python train.py --activation="relu" --norm="layernorm" --decay_shape="linear" --train_tokens=273900000
Each number is 500 + 25 x the weight over its row's rms, rounded and kept within 0 to 999. Layers, rows and columns count from 0. Numbers have three digits each. The size before them is the row's rms in percent of the matrix's.

# down: layer 9 MLP down (transposed), 1536x256, rms 0.117, rows 300-310, columns 128-255
# up: layer 9 MLP up, 1536x256, rms 0.117, rows 301-310, columns 128-255
down300 097:493484523510532437493480500458509498517471490527472501496468512530458496459535483501476482491516478502530482526492431470506524522533525494527485499485503491482496499489477497463496492505502531524511502497507463460511514503495478481497488518462468458477466472516534476521508544518505493537531500498521514524499488516513490504492502510502471513509504531523554505540544500537469440544515
up301 102:462517514475500472518494502534526429504529566518490473525469541482504514470515527505510450477537459484536483511481461514524525511522513529518494484476458520454485511503486507462494501497484517495465466465525520472514508504498519525492489511479516529510512530523504562472505487449496514491520503512475477518512489511502470492479496488449529526511527507516491476487530522490517464501444
down301 106:493507545547477492473513524522486483477493525491496492504494516522548493503495475521495524529522441462476486466487503480504510509510508501509471480489511530481512517457463474509510479500518554551480488463471482456485518487475498491502514482483526539504501551494490491457477479483501505448482498499480529496532465474519496525508507486476505486468517442573496520498479477545483502510531
up302 091:467527552471464498493529515469511485528489523497518522548513508489517536505510491483468485508488450489523496554497503489494534478449491460498524501466492538494504518492498515514504491483524497492491497515487492567473491460511496492501507498497503514492526519491497505514537499503453447490482504486471481555557506490479525464516422513493507491535493489514470475493480481531545509473504
down302 101:506529487467538519515508477515495514528496491520502483444503505512507485540519511563501512503511491486503459499502470489465503495528508487499483521508514501470522521522490486511501506487463519493494495444540454466515462446479491537488508518475504488477472487534502518518428510494492503538513530510519496506496466483500479518535496503478500500476481478515533512501497502485475520505498
up303 108:486472530489567478527463510499519487522533510500524469532500524496516502518516514488502486469517496501525457535472461457515518493520503481501482460505508493540516515491463502511510509499464493495515519456512511467488479508465473453500529485479511518501532471497525533506524487476515560520517536493487512484461508500538455481526461500520468458491490472530476535491525528485518427541520
down303 111:494511492507527517483498504495493486516544499484508551531517492502530492520474499484488468490530530508487559513508462490510499502520537498489507506461481493535494499449463493539498492468539492481519519512524510497511466507490506512514513473465467495486487473543467523490507468524524453525452505542516556480578487518513573480536556497457527535519524505490458484511478490522532505480507
up304 127:509466484496536509498513513566483489519445512535506502536497506518510480487517500540493517523476504522516508506451441498487524488518493495510496487466462489431531464512493532471510469520479465535470513497554507507497485517543518472506501552500529516511507489492447463519515460495449494479542537514484521492471514509504507510465491521477527485526472502483501488499500506528519511462470
down304 119:482454460510520495505465461543526489519547484483555529479514526499493478483476474486520485525556528462499513464499518510540525490490488445511530529501499519445525537522462475529492479434498504508501487499439487507490504555532441484485509499527506511469451509511494494523494516524491523485505450515492510496502509478494512468501493499536478453483513550445504500479456556466503489495508
up305 106:526499536510526516499505541548519501467493444483483504450458486504518458480512462531466485482490525507491512471501522508530468510532509481549465526487507499490509530498498493432502465480500486522489496505504504515528537514508510502502489511509461478528484485485519500515505413486546544479513541497471455504486567507487503528454511541511480475522508511502489547478450525504533486505510
down305 105:515513508493512516478485509562566489516470491498528512480503468578510458484508513462529509500499540489497470473515488486502481502500510508493505540474453500493520507554561514539514516479489506531469504525514497533562494504505510523513476504494503482495452531496574460549506498522510525441484515492538493485507541509507518479524518487463476511455477439551488497485524499496525511536515
up306 111:537491447524522500477501467514502484474507516514528490517517523522493510524495441534505457486451529529477547516514517494504515557515487468487532524471540523513549556530515520538455461516478493456491543573536457515485516462506513510486490502477501511504508519522504480463503523498514508461476474494454531508493520477515507508490497498507490488472450500500537488520534482508503535505523
down306 099:554487486557476501492525463477493492464520527498512466514470482473477463520559464534502514454493491526484528548536492496499490496538503468484466491462474512483505526497480501498495443520519470494499534473500468510530515493480496486515489498515510492552515493537503502482538486492456469491512512510480503512528483458517487481462501495531536497523473489473506495461522516494544533506525
up307 094:520522430532529529528519521484483512440523503437508453454499489528512496478482501455461494489468490510521492466536459512488488475497534501503463482530497560510480459420537485495513489490526541506505481501508510520481519477498498507483473505488508532528483449519493521490509508482495556468534531505513483478497504506492497533510498460488494491527505490511512504498500474502502525472497
down307 105:507515506498527503469472491468493528495500463436501519533496499481465549466524505486496489491501494488509541496495507457505482534487476483431529491511549510489471534514548521517525467516500510468506501447535513538514492485488500515525495483454490519494542526479517545508529489520456482512517489515499464489559493521462514508507534464452495483513524485483509514564479507484500527506500
up308 095:481531521495505484500481530535498471508490512496498524520474483506486514530532517486477486485476509548505530510482498560514485494514543440506492466493511476507544466531545496450474518470472447500535488486523482539499480479551526509543453495513512455484527537439445477517544462497553526498532500498472506488488548516487499497519481486506510489515465514501489518486497483492504538500519
down308 094:503488504556493516465529526466483531521511511507493504520507494503523485487480521500550496473521532431532451478551464498488509514505464556483531471514471536489494512468440504498494431495533530543516473503515471488480562525468494503490562486513481462487492503515497529505496524537502502484493485502493509483543511480468462487443508491525496494508531497535509522527510495508491455558461
up309 096:522490483527551485520437500541505478506454494507510512439482501494474471502520510495463511499498547478492485519498481486488501480514498470516511482493496516478486528495533517503459497534500457483531479457520496539473531506529517473481511517497487505457471491515512545536490514498473466432458484536494526523491487514517490467494516503499484533570533549521497519526514448547495486451519
down309 099:490487475499509503447518519541508561529521509504468491506506497480477517463505496526534506487508495443504490495516514506496529539523479486475536474468480499476544539432503527490510523515477464475505494485442487529512514526551526510496492520478527544475501455497436495475477460487486529549479487532517506534486521548501535473477512530474503458516481495489492470493502530462498485503480
up310 101:479493490507491423483462513501513468534515494482517505505469483535498470486510525479477515507478501489538485549485532492473493513537490487493469521537440527534478520489514484508503505516489505466503488500536498521485486506512491508482533459443521458471528487505473504491521471518492467469513494494499531508457500491520495492501518454531464531530512509501522540486526465525508487506535
down310 103:521481516491500496564503481455534489487491518508487519519514510513479509533509488522469510513493441515515479503513478485487496523489480485513468498506483490524495520514467497453482481539525486456489555512505529520454518489528501496521477524491519511475484496487488500531450512488515484501513526472466495467538501525491548492483523507507561469510540488488500508456468495527499507491504